Weights of a small GPT-style language model, trained from scratch on English Wikipedia: RMSNorm before each block.
Each number is 128 + 24 x the weight over its row's rms, rounded and kept within 0 to 255. Layers, rows and columns count from 0. The size above them is the row's rms in percent of the matrix's.

# layer 7 attention output, 160x256, rms 0.0538, rows 0-159, columns 0-31
size [101 101  98 101 101 107  99 100  95  77  89 111 100 119 100  99  96 112  93 110  83 111 113  99 102 104  92  92 105  99 105  92  98 107  96  86  99 106 112 103 102  95 101  95 104  99  96  98 100  98 100  98  98  96 102  91  91 104 112  85 107 108 109 112  95  90 102 112 104  94  89  98 101 109  94  90 116  96  95  92  95 100 107  97 131  95  95  97 102 107 111  91  92 105 100  88 102  98  94  99  97  99 101  99 109 105  95 100  99  99 100 106  98 100 105  97 101 105  94 106 105  99  95 103 109  92  94  98  94  94 110 101 105  85  83 110  97 102 110  97  92 104  88  96 111  80  95 106  96  97  95 109  85  95 108 100 106  89  99 104]
[[138 119 145 119 140 116 112 122 101 113 150 131 130 105 147 116 114 140 101 102 124 115 133 107 170 120 118 151 147 158 134 106]
 [120 127 125 126 138 119 110 110 138 101 137 131 119  96 136 112 156 112 135 127 131 109 140 145 129 139 138 111 138 143 105 143]
 [114 134 137  96 130 150 127 127 136 135 100 121  99 116 124 105 147 141 114 134 143 162 114 128 125 124 145 137 142 130  98 125]
 [127 142 141 113 116 151 111 129 141 112 113  95 136 126 138 123 144 127 146 139 149 149 118 121 111 125 140 155 139 120 122 130]
 [120 139 112 137 125 116 149 149 125 116 121  94 130 134 150 121 143 102 142 135 141 144 120 141 110 131 125 118 150 130 127 144]
 [118 137 142 114 132 110 141 128 152 145 130  97 102 121 157 122 120 118  91 120 131  98  99 129 172 158 139 109 109 141 128 138]
 [115 133 121 146 159 128 128 126 122 135 126 152 124 121 125 137 147 139 121 157 134 129 120 125 114 100 124 103 124 115 124 126]
 [145 135 115 126 141 114 154 128 140 122 153 111 153 117 147 133 114 126 151 136 132 124 119 152 121 121 118 152 141 122 148 156]
 [139  93 125 151 126 133 144 120  90 112 136 118 136 121 156 155 118 140 109 116 141 130 122 138 149 128 121 118  95 142 146 107]
 [136 126 124 127 141 158 132 112 157 117 130 144 116 113 134 149 157 154  94 138 144 142 126 117 151 127 106 102 122 143 158 104]
 [139 153 134 119 131 117 118 124 110 121 161 145 161 109 146 119 129 128  87 132 115 115 144 101 147 148 142 124 116 134 128 112]
 [158 124 112 136 138 116 122 142 125 145 151 119 134 125 130 127 114 134 118 115 128 117 122 129 153 129 123 126 119 132 130 135]
 [120 134 147 106 144 127 145 142 113 151 132 111 135 149 140 139 131 117 132 113 115 139 103 135 127  96 118 150 139 127 156 109]
 [132 132 146 129 131 127 154 122 140 125 128 144 137 133 127 104 123 113 139 155 105 119  98  90 166 149 107 143 150 111 148 135]
 [134 100 147 143 164 131 133 139 123 117 139 132 152 149 130 138  90 126 132 105  80 108 113 121 132 168 133 146 117 130 144 132]
 [128 121 111 140 109 143 106 134 112 118 117 135 131 136 107 108 122 129 112 135 129 138 148 119  99 142 131 140 142 112 105 115]
 [126 119 116 149 129 129 127 133 135 135 145 105 139 121 128 131 117 134 159 119 127 125  94 149 127 108 134 156 150 134 136 158]
 [143 141 138 119 135 144 133 111 139 132 102 109 130  89 139 138 121 152 140 121 146 143 133 141 153 143 134 118 119 116 150 113]
 [136 108 117 144 148 129 143 145 109 125 128 111 161 156 150 119 119 136 144 107 143 167 133 142 140 104 162 142 122 128 125 147]
 [129 126 150 130 118 131 111 102 115 115 132  76 159 106 159 152 140 130 124 109 126 126 124 138 136 132 122 131 145 124 136 145]
 [123 131 136 100 130 119 109 138 136 129 135 149  97 114 116 144 107 132 123 104 133 154 139 104 150  88 142 158 140 140 133  94]
 [141 127 111  92 113 101 131 127 130 145 133 133 143 103 137 134 134 140 158 129 140 134 150 116 127 114 135 166  99  90 114 132]
 [145  99 111 119 111 132 155 129  86  89 133 159 127 154 132 141 149 154 133 143 118 123 124 115 135 117 114 127 133 108 117 135]
 [118 127 112 109 145  88 131 131 139  97 139 133 133 116 109  88 115 120 116 143 136 118 106 138 135 133 122 114 159 147  96 129]
 [132 102 115 145 127 110 144 121 136  85 137 128 140 149 127 115 134 119 116 138 125 126 127 151 137 108 127 131 131 130 134 138]
 [120 150 147 111 133 140 111 105 156 128 112 119 127 116 121  95 142 132 159 159 121 140 113 119 124 144 147 116 142 117 108 142]
 [147 134 118 134 111 143 125 100 142 117 135 138 127 104 116 131 116 147 132 112 133 139 103 132 108 121  81 101 137 114 108 121]
 [139 121 135 139 112 124 101 113 120  96 133 155 128 122 100 141 150 141  81 102 133 139 148 115 167 122 152 140 110 147 140 129]
 [138 155  91 143 140  92 146 154 138 137 115 152 111 129 119 133 120 129 128 150 123  92 106 134  96 141 119 120 114 113 124  75]
 [142 155 141 121 104 112 109 111 124 128 116 144 131 100 103 130 109 144 110 101 140 110 154 118 101 141 118 165 120 122 124 123]
 [141 109 120 110 145 152 146 124 116 125 129 118 103 126 137 124 145 137 137 146 146 134 121 141 145 117 154 117 106 133 101 124]
 [145 151 123 145 110 143 119 140 138 147 157 135 149  96  96 103 104 125 106 129  90 119 119 140 125 174 121 148 148 117 116 132]
 [123 149 159 131 108 107 148 129 119 127 145 143 158 119 115 104 106 112 131 146  86 108 125 107  84 151 101 147 123 141 124 136]
 [113 126 125 119 113 124 129 117 111 123 126 108 148 113 144 157 139 105 139 102 122 133 145 132 140 130 122 105 138 141 117 123]
 [123 140 113 156 107 121 154 139 112 119  99 121 153 118 146 145 136 127 127 113 135 123 137 109 127 140 175 128 172 119 132 153]
 [142 121 120 138 153 127 108 130 135 164 149 125  99 106 118 140 149 116 146 107 149 137 138 122 146 145 126 155 117 121 149  98]
 [137 110 113 147 142 125 129 145  91 114 122 112 179 155 152 146 125 126 135 125 132 128 105 124 133 134 107 132 142 111 153 151]
 [140 141 151 120 158 144  95 120 122 122 134 141 157 137 136 123 115 123  92 101 129 109 131 135 139 120 114 115 122 134 134 111]
 [111 110 146 129 139 123 119 147 119 117 111 164 143 126 111 115 113 138  96 127 121 103  92 116 148 140 139 101  94 108 131 103]
 [134 126 104 145 149 140 102 122 125 124 104 104 127 141 136 122 148 143 129 134 133 158 141 149 124 137 149 140 150 129  94 137]
 [131 114 115 109 128 101 147 131 125 109 107 113 153 105 147 107 133 151 121 135 149 124 111 137 101 133 138 128 141  95 137 127]
 [105  95 132 106 121 111 121 119 126 125 100 135 122 121 138 160 143 159 114 129 143 133 146 114 114 134 137 145 133 108 144 110]
 [110 121 124 111 120 117  82  99 141 131 126 108 141 122 133 133 158 125 151 113 149 119 115 120 151 126 147  89 110 127 110 151]
 [128 144 132  94 155 130 118 115 120 181 149 112 128 111 129  90 112 133 127 126 115 111 116 143 125 142 131 148 141 136 117 140]
 [142 122 141 111 130 122 129 165 165 158 117 124 147 106 136 127 119 138 120 112 119 134 121 138 155 151 130 135 117 128 140 102]
 [144 139 127 106 100 105 152 113 134 105 148 128 128 117 144 120 115 163 127 150 158 125 121 126 147 125 115 136 138 148 128 144]
 [135 117 109 118 133 139 120 151 134 134 113 138 171 136 113 135 155 128 121 115 127 140 121 128 161 127 169 120 135 136  90 108]
 [107 118  86 132 150 133 123 134 132 107 121 156 122 103 144 107 135 143 125 148 127 124 147 110 151  88 150 138 178 120 143 116]
 [136 140 115 150 123 152 114 144 145 127 131 124 143 116 129 123 132 137 112 111 118 134 134 138 140 154 149 104 115 128 151 120]
 [160 163 144 130 140 119 132 131 155 133 142 150 136 108 129 113 122  97  99 129 123 120 135 114 121 154 117 120 111 116 138 125]
 [129 117 161  84 162 153 110 114 105 175 162 116 131 118 125 118 134 153 113 102 110 112 141 106 165 160 104 133 136 129 126 116]
 [120 121 126 142 122 137 103 155 138 115 121 131 114 140 110 113 116 142 112 122 126  97 114 126 119 109 111 171 156 131 114 132]
 [111 114 135 127 137 145 122 140 125 126 138 117 144 111 167 136 134 124 125 108 110 121 114  97 148 127 121 137 162 139 110 149]
 [127 133 122 127 117 139 103 122 126 127 125 118 116 144 131 122 141 113 104 119 142 124 150  93 153 122 102 164 172 136 143 129]
 [125 131 131  93 153 128 127 109 145 126 121 144 135 115 123 114  90 169 127 109 135 142 101 117 145 136 115 128 130 124  91 138]
 [105 161 100 129 122  96 158 120 139 137 133 128 132 143 151 146 138 137 130 126 148 153 102 110 128 135 126 130 159 130 135 100]
 [117 152 137 125 152 145 132 121 120 156 130 103  93 127 117 140 159 126 128 105 123 130 126 140 154 148 147 105 113 124 150 155]
 [128 132 128 126 136 149 116 115 102 142 151 118 106 125 115 155 138 140 127 102 113 129 131 113 124 135 120 139 109 131 152 116]
 [111 142 123 103 141 123 135 141 118 140 136 119 141 161 132  96 121 128  99 158 119 132 114 113 150 117 120 127 145 111 138 121]
 [107 131  68 143 130 129 135 126  92 135 158 118 128 144 124 131 110 156 149 137 134 153 116 156 141 134 121 128 145 114 111 134]
 [113 121 126 127 153 108 133 112 124 119 110 167  93 127 114 111 109 154 124 139 121 140 140 104 123 117 113 144 128 126 136 123]
 [133 130 120 113 133 132 126 142 147 161 135 111 140 101 145 106 128 134 109 103 140 118 123 159 155 142 140 109 119 132 122  99]
 [122  94 132 102 147 121 121 135 101 136 108  74 134 118 131 128 150 146 143 133 148 144 108 145 128 135 146 149 164 127 128 168]
 [147 101 111 123 150 119 141 124 115 117 148 152 124  96 145 148 124 162 136 110 102 112 156 165 136 129 154 126 105 119 120 118]
 [117 145 142 104 137 131 183 116 150 127 115 151 102 101 127 134 103 134 128 144 123 114 108 124 129 121 123 139 118 101 124 138]
 [116 142 117 154 102 114 130 141 129 112 140 132 154 138 101 147 135 110 134 125 116 115 108 122 110 119 122 127 123 108 135 111]
 [126 143 129  99 112 137 131 130 110 134 142 131 144 161 129 134 117 125 116 124 101 101 122 131 140 152 112 127  98 140 141 112]
 [153 125 137 132 124 128 121 115 121 169 158 142 118 141 161 161 132 137 125 135 147 129 112 113 160 110 123 135 124 131 148 108]
 [143 127 161 116 147 137 123 139 120 139 129 128 124 132 142 147 101 129 131 110 114 118 146 142 142 131 106 122 117 138 132 127]
 [132 113 156 140 158 138 146 133 106 106 141 130 164 105 111  84 112 118 122 138 108 138 143 108 124 112 118 140 169 112 122 138]
 [107 154 104 109 102 104 118 153 133 116  95 119 146 148 110 117 128 131 136 134 138 101 121 113 123 122 100 122 161 115 117  92]
 [109 126 113 163 129 102 135 122 143 124 146 144  98 136 125 109 120 121 129 157 136  86 125 137 121 126 104 165 134 129 140 130]
 [ 88 140 145 128  98 130 113 140 140 133 109 137 136 149 136 133 120 140 141 117 115 136 121 128 147 116 160 129 131 107 122 115]
 [131 127  99 108 135 136 142 145 156 135 139 116 140  97 125 125 126 132 121 155 116 122 114 123 143 150 140 142 150 127 113 141]
 [119 145 121 129 113 131 108 164  75 124 126 158 148 131 132 126  91 114  98 111 101 108 125 116 135 132 138 147 137 119 105 119]
 [113 134 127 116 121 166 119 113 134 139 131 102 106 130 135 116 143  97 145 137 124 112 125 151 142 129 148 105 119 142 122 138]
 [158 145 133 128 135 111 103 114 159 130 100 121 153 123 113 145 139 127 147 128 165 115  97 110 121 165 114 134 107 112 148 107]
 [ 85 140 129 108 118 137 137  89 167 152 110 114  82 126 129 137 165 140 129 136 170 168 137 110 153 118 141 114 155 131 113 139]
 [121 125 140 120 122 125 118 146 140 137 111 130 109 152 115 159 114 138 130 125 111 113 113 140 130 131 107 150 120 126 123 132]
 [165 134 146 142 121 124 121 112 145 115 131 123 134  89 140 121 136 171 108 163 158 174 108 129 114 124 114 122 145 130 134 133]
 [133 132 138 123 114 129 114 130 129 124 146 137 160 100 123 117 125 117 141 127 137 141 139 113 159 115 133 144 122 118 147 146]
 [126  97 127 154 135 141 117 136 120 136 147 114 147 150 105 116 124  96 142 120 130 118 110 128 148 111 150 125 142 152 148 135]
 [146 133 114 117 121 129 146 139  89 130 137  96 181 148 147 129 109 107 136 144 132 132 112 142 153 110 144 135 127 126 139 159]
 [ 95 111 118 132 151 113 135 116 105 111 141 145 106 139 130 130 122 141 135  90 125 148 134 110 149 117 128 135 157 141 123 112]
 [117 143 128 145 125 126 121 117 123 116 117 168 108 136 129 105 147 127 125 148 121 126 135 125 107 131 141 103 134 100 121 130]
 [145 108 131 136 128 116 116 141 135 120 112 125 137 115 134 134 165 132 110 113 146 151 149 117 118 135 133 150 152 128 120 112]
 [123 116 114 116 114 108 149 147 120 104 115 168 125 155  81 103 118 119 142 157 126 133 116 119 104 133 138 133 155 121 114 140]
 [140 145 126 111 153 152 116 125 122 141 132 134  81 145 162 143 138 136 125 132 126 136 168 144 152  92 132 134 123 128 122  96]
 [119 128 104 126 122 118 118 140 102 141 120 127 142 147 168  97 123 132 163 134 128 111  92 135 145 128 161 164 146  94 127 156]
 [141 111 159 134 152 120 108 121 119 133 153 137 171 163 131 131 122 125 123 107 131 145 123 122 140 133 166 125 109 151 150 130]
 [ 85 137 124 126 108 119 132 130 136 145 105 130 140 134 138 138 133 119 122 122 117 125 126 131 102 124 113  80 116 110 126  99]
 [ 73 135 138 128 109 118 128 130 131 133 107 117 109 113 146 132 149 108 128 136 116 127 131 138 123 119 145 120 130 115 116 131]
 [132 132 128 132 141 117 125 119 108 163 122 164  86 146 138 129 132 153 132 162 116 128 163 117 129  90 126 136 128 122 130 119]
 [104 130  95 126 108 143 107 112 127 143 124 119 153 118 130 109 136 123 160 135 131 159 101 112 119 143 139 147 151  92 101 131]
 [138 108  96 148 106  99 128 139 111 114 134 156 134 130 135 136 136 137 136 128 143 111 161 149 114 135 134 141 134 149 117 117]
 [128 150 144 123 150 132 151 126 138 137 128 111 144 107 134 138 132 117  92  93 120 135 135 101 163 167 128 137 148 144 150 105]
 [103 113 127 150 133 130 138 117 112 117 117 133  96 140 150 134 156 131 154 113 138 133 159 133  90 135 123 121 123 129 169 141]
 [101 121 129 111 113 102 135 122 123 159 129 116 132 131 162 136 117 156 130 114 131 134  97 148 166 128 130 112 141 143 138 148]
 [129 132 134  97 100 127 150 115 139 135 112  97 123 140 147 138 118 126  99 124 141 111 108 113 129 125  88 145 140 138 124 123]
 [149 153 127 123 110 115 117 127 103  81 153 116 151 106 129 107 114 125 112 123 158 120 106 114 147 118 144 127 131 141 126 118]
 [120 124 120 150 138 116 128 131 142 100 160 164 121 103 122 108 107 131 110 139 132 105 119 124 151 127 131 145 130 157 117 123]
 [126 135 126 123 129 134 154 112 117 136 126 136 135 132 132 139 132 130 123 128 131 143 102  93 149 146 116 136 135 124 105 121]
 [120  85 123 114 150 151 140 130 100 121 129 104  96 115 115 120 131 144 135 127 123 160 134 132 132 135 126 133 115 128 138 127]
 [102  96 133 116 136 124 124 121 143 116 129  95 118 109 110 145 142 150 121 127 128 126 123 167 110 145 115 143 143 159 113 129]
 [117 156 129 130 117 119 125 128 121 125 133 148 137 143 123 106  84 114 124 161 109 106 144 151 130  92 132 123  80 108 127 155]
 [122 141 156 134  97 140 135 104 135 108 116 136 134 121 127 148 118 134 104 110 120 120 124 146 129 170 124 127  97 119 139 114]
 [ 95 149 128  94 117 104 124 119 134 129 119 114 121 124 143 130 134 119 149 144 139 134 126 159  66  82 127 143 135 123 139 143]
 [153 162  86 115 105  99 108 139 121 128 144 171 122 122 142 129 120 144 155 149 145 100 174 106 102 143 134 146 119  99 133 121]
 [100 103  99 120 153 121 147  99 140 148 122 135 120 105 150 124 153 137 174 146 168 166 124 123 120 125 148 101 128 104 108 142]
 [126 143 133 141 113 115 143 128 120 115 125 111 142 126 151 122 158 113 153 145 142 135 130 130 124 103 104 120 160  87 146 152]
 [142 139 149 129 146 134 145 118 122 129 135 121  96 118 133 143 143 136  93 154 146 153 142 114 167 128 129 130 138 143 123 135]
 [135 151 100 141 103 121 129 130 148 140 116 155 127 120 129 144 119 133 125 122 133 112 137 126 107 121 127 159 131 108 123 127]
 [147 105 102 143 113 133 146 153 114 115 170 167 107 144 119 132  73 125  91 132 139 148 156 138 140  85  97 143 130 143 109 115]
 [133 127 146 109 129 135 133 126 143 137 144 150 133 123 117 139 124 105 155  99 137 129 108 135 115 120 132 147 106 109 109 124]
 [124 154 143 116 103 123 129 138 122 157 131 127 150 128 151 128 103 102 128 105 111 116  94 108 136 134 134 153 133 139 148 119]
 [159 154 140 150 114 142 109 133 123 137 150 160 131 144 142 118  92 118  90 129 100  93 145 122 136 141 113 126  88 135 159 124]
 [129 138 115 129 145 101 128 168 149 120 114 146 135 124 128 128  88 102 148 123 131 112 112 155 118 108 121 116 121 121 123 149]
 [125 101 138 125 152 164 121 112 134 165 123 120  73 115 163 154 147 160 130 109 117 134 148 142 175 128 167 141  86 122 141 115]
 [146 155 128 112 122 137 133 143 143 158 120  98 129 118 124 117  98 127 101 126 134 118 126 136 145 163 134 131 130 134 159 119]
 [104 172 141 122 143 145 145 101 143 117 116 125 113 147 162  98 140 121 122 146 143 154 123  75 152 101 140 127 158 127 119 121]
 [ 89 105 109 111 118 131 145 133 118 115 101 142 118  98 128 118 143 155 139 118 128 108 136 128 137 143 128 116 148 120  86 128]
 [105 128 133 129 131 111 134 134 125 148 122 134 110 127 127 117 138 122 129 125 126 133 123 112 130 100 128 144 159 127 103 110]
 [133 116 137 129 107 138 108  93 145 139 115 152 119 135 127 145 135 154 107  96 133 123 146  98 140 140 140 129 137 156 136 130]
 [ 91 123 122 132  92 102 124 138 124 127 110 143 147 117 105 119 130 135 129 125 140 151  99 144 105 133 128 115 117 108 134 104]
 [167 126 131 138 131 121 132 137 146 141 130 148 141 135 111 125 109 141 110 133 104 106 127 115 153 152 138 132 128 127 144 111]
 [ 96 137 134 127 131 119 142 125 107 138 126 137 123 133 122 113 105 131 127 135 146 128  93 137 123 137 147 123 112 136 106 145]
 [160 123 132 137 138 140 155 115 158 130  97 103 133 115 151 143 139 124 136 110 136 158 121 128 137 129 167 118 140 132 135 154]
 [123 119 145 161 151  97 153 134 134 129 130 123 118 106 158 115 149  97 124 136 123 134 108 113 144 146 119 138 142 156 118 150]
 [174 140 115 138 127 154 123 137 130 130 128 130 135 142 143 128 143 130 124 141 117 111 154 145  91 142 108 100  99 110 128 103]
 [124 117 161 106 142 122 137 118 149 120 139 115 120  88 119 140 148 153  80 127 158 154 153 136 155 149  89 115 142 136 109 116]
 [132 122 154  93 131 129 127 119 140 151 123 127 154  98 149 130 150 137 160 133 120  89 126 125 134 164 151 109 121 107 133 137]
 [136 116 104 115 113 117 150 133 151 107 110 118 132  81 122 126  98 147 136 127 151 147 129 135 116 130 169 154 148  93 122 110]
 [106 141 119 144 153 129 133 117 124 190 141 144  94 161 139 145 112 125 142 148 104 125 105 116 116 101 119 130 126 100 151 134]
 [187 113 110 122 140 120 123 150 100  96 142 123 173 133 100 121 113 111 104 116 121 135 135 155 143 109 144 122 125 133 139 112]
 [131 127 128 116 163 122 144 102 141 117 162 122 107 126 139 107 116  92 138 120 135 103 118 114 155 156 125 113 111 143 149 146]
 [121 103 107 110 131 129 160 114 121 144 105 119 126 147 130 127  92 142 133 127 142 148  69 127 150  61 133 127 168 121 122 118]
 [126 169 135 107 106 136  99  97 152 140 124 140 106 130 142 131 117 138 112 140 136 114 134 119 162 110 139 118  88 112 123 116]
 [130 118 116 130 155 126 137 146 103 110 131 110 142 123 158 148 152 133 132 114 128 165 138 111 141 132 138 142 183 139 120 115]
 [118 115 157  96 161 108 140 115 110 130 129 104 160 149 149 124 103 107 138 132 123 115 109 125 133 129 132  97 120 144 142 145]
 [117 140 127 142 137 131 113 145 166 121 119 118 140 128 103 110 151 108 140 155 128 128 131 155 103 156 109 127 133 122 134 156]
 [132 129 160  96 148 119 131 115 117 139 133 143 140 122 111 125 116 121 112 158 107 123 125 111 148 135 108 124 121 117 124  98]
 [127 139  91 116 131 116 120 130 151 151 113 117 114 125 164 134 104 129 146 110 128 138  98 133 140 134 119 114 155 127 139 127]
 [119 120 115 137 118 127 174 129 105 140 149 116 101 132 142 125 112 135 119 124 118 142 121 128 108 140 143 138 149 132 111 120]
 [109 101 128 113 111 150 127 153  99 143 102 137 140 136 120 133 121 134  92 103 137 106 126 131 158 130 102 123 126 123 142 110]
 [123  98 133 140 134 131 143 124 130 107 124 141  95 114 112 135 109 141 127 109 121 166 123 135 115 130 105 151 130 115 111 111]
 [ 98 131 140 134 163 133 144 122 170 123 114 138 116  92 125 131 159 105 108 107 132 133  89  89 128 137  83 116 182 121  93  91]
 [101 135  81 118 127 130 114 134 154 140 114 151  98 128 101 134 131 145  99 143 114 146 110 131 134 126 120 112 127 123 137 112]
 [139 154 127 148 128 111 108 112 136  99 132 159 131 127  94 138 131 133 123 104 156 114 161 115 108 117 159 134 125 109 120 134]
 [137 152 114 127 108 132 122 146 118 117 110 107 166 161 150 123 119 103 156 152 118 125 104 105  97 155 108 129 148 117 125 126]
 [156 130 115 110 104 130 160 135 129 116 116 143 142 165 138 137 125 120 116 132 139 129 132 130 141 124 150  72 100 131 148  93]
 [139 118 135 126  93 129 132 131 137 148  98 140 147  89 116 130 149 135 166 117 145  87 137 122  99 140 134 106 122 122 146 127]
 [120 140 130 125 156 112 132 135 148 128 137 141 101 127 111 109 130 110 147 138 137 134 115 107 112 110 143 146 102 117 138 131]
 [131 153 109 149 110 115 133 121 118 145 153 133 116 134 111 129 113 121 132 102 111  87 114 128 143 136 143 120  89 134 120 165]
 [123 130 134 138 121 155 111 104 129 133 146 121 132 154 125 139 114 130 130 117 106 145 117 159 109 142  98 116 135 118 168 120]
 [126 130 137 148 144  87 164 133 123  82 119 186 147 123 154 121 123 116 139 166 102 127 178 128  75 132 137 151 143 124  96 113]
 [137 142 126 110 111 153 110 107 163 180 127 122 116 114 111 104  88 130 139 129 138 107  97 138 135 133 133 125  98 118 124 125]
 [153 120 160 137 114 123 123 127 141 156 138 125 125  95 137 133 139 136 122 143 144 132 125 127 121 150 124 171 134 117 157 125]
 [128 106 118 117 139  92 153 162 123 115 124 135 156  90 133 133 123 147 133 113 135 118 143 141 146 139 145 130 111 118 126 148]
 [101 148 132 112 122 106 117 134 152 145 121 119 134 153 111 111  98 101 110 130 107 145 121 144 109 120 111 132 145 126 131 138]
 [120 129 125 110 111  88 149 129 139 132 120 137 164 101 137 141 112 165 127 122 108 105 113 141 106 180 100 106 110 139 155 108]]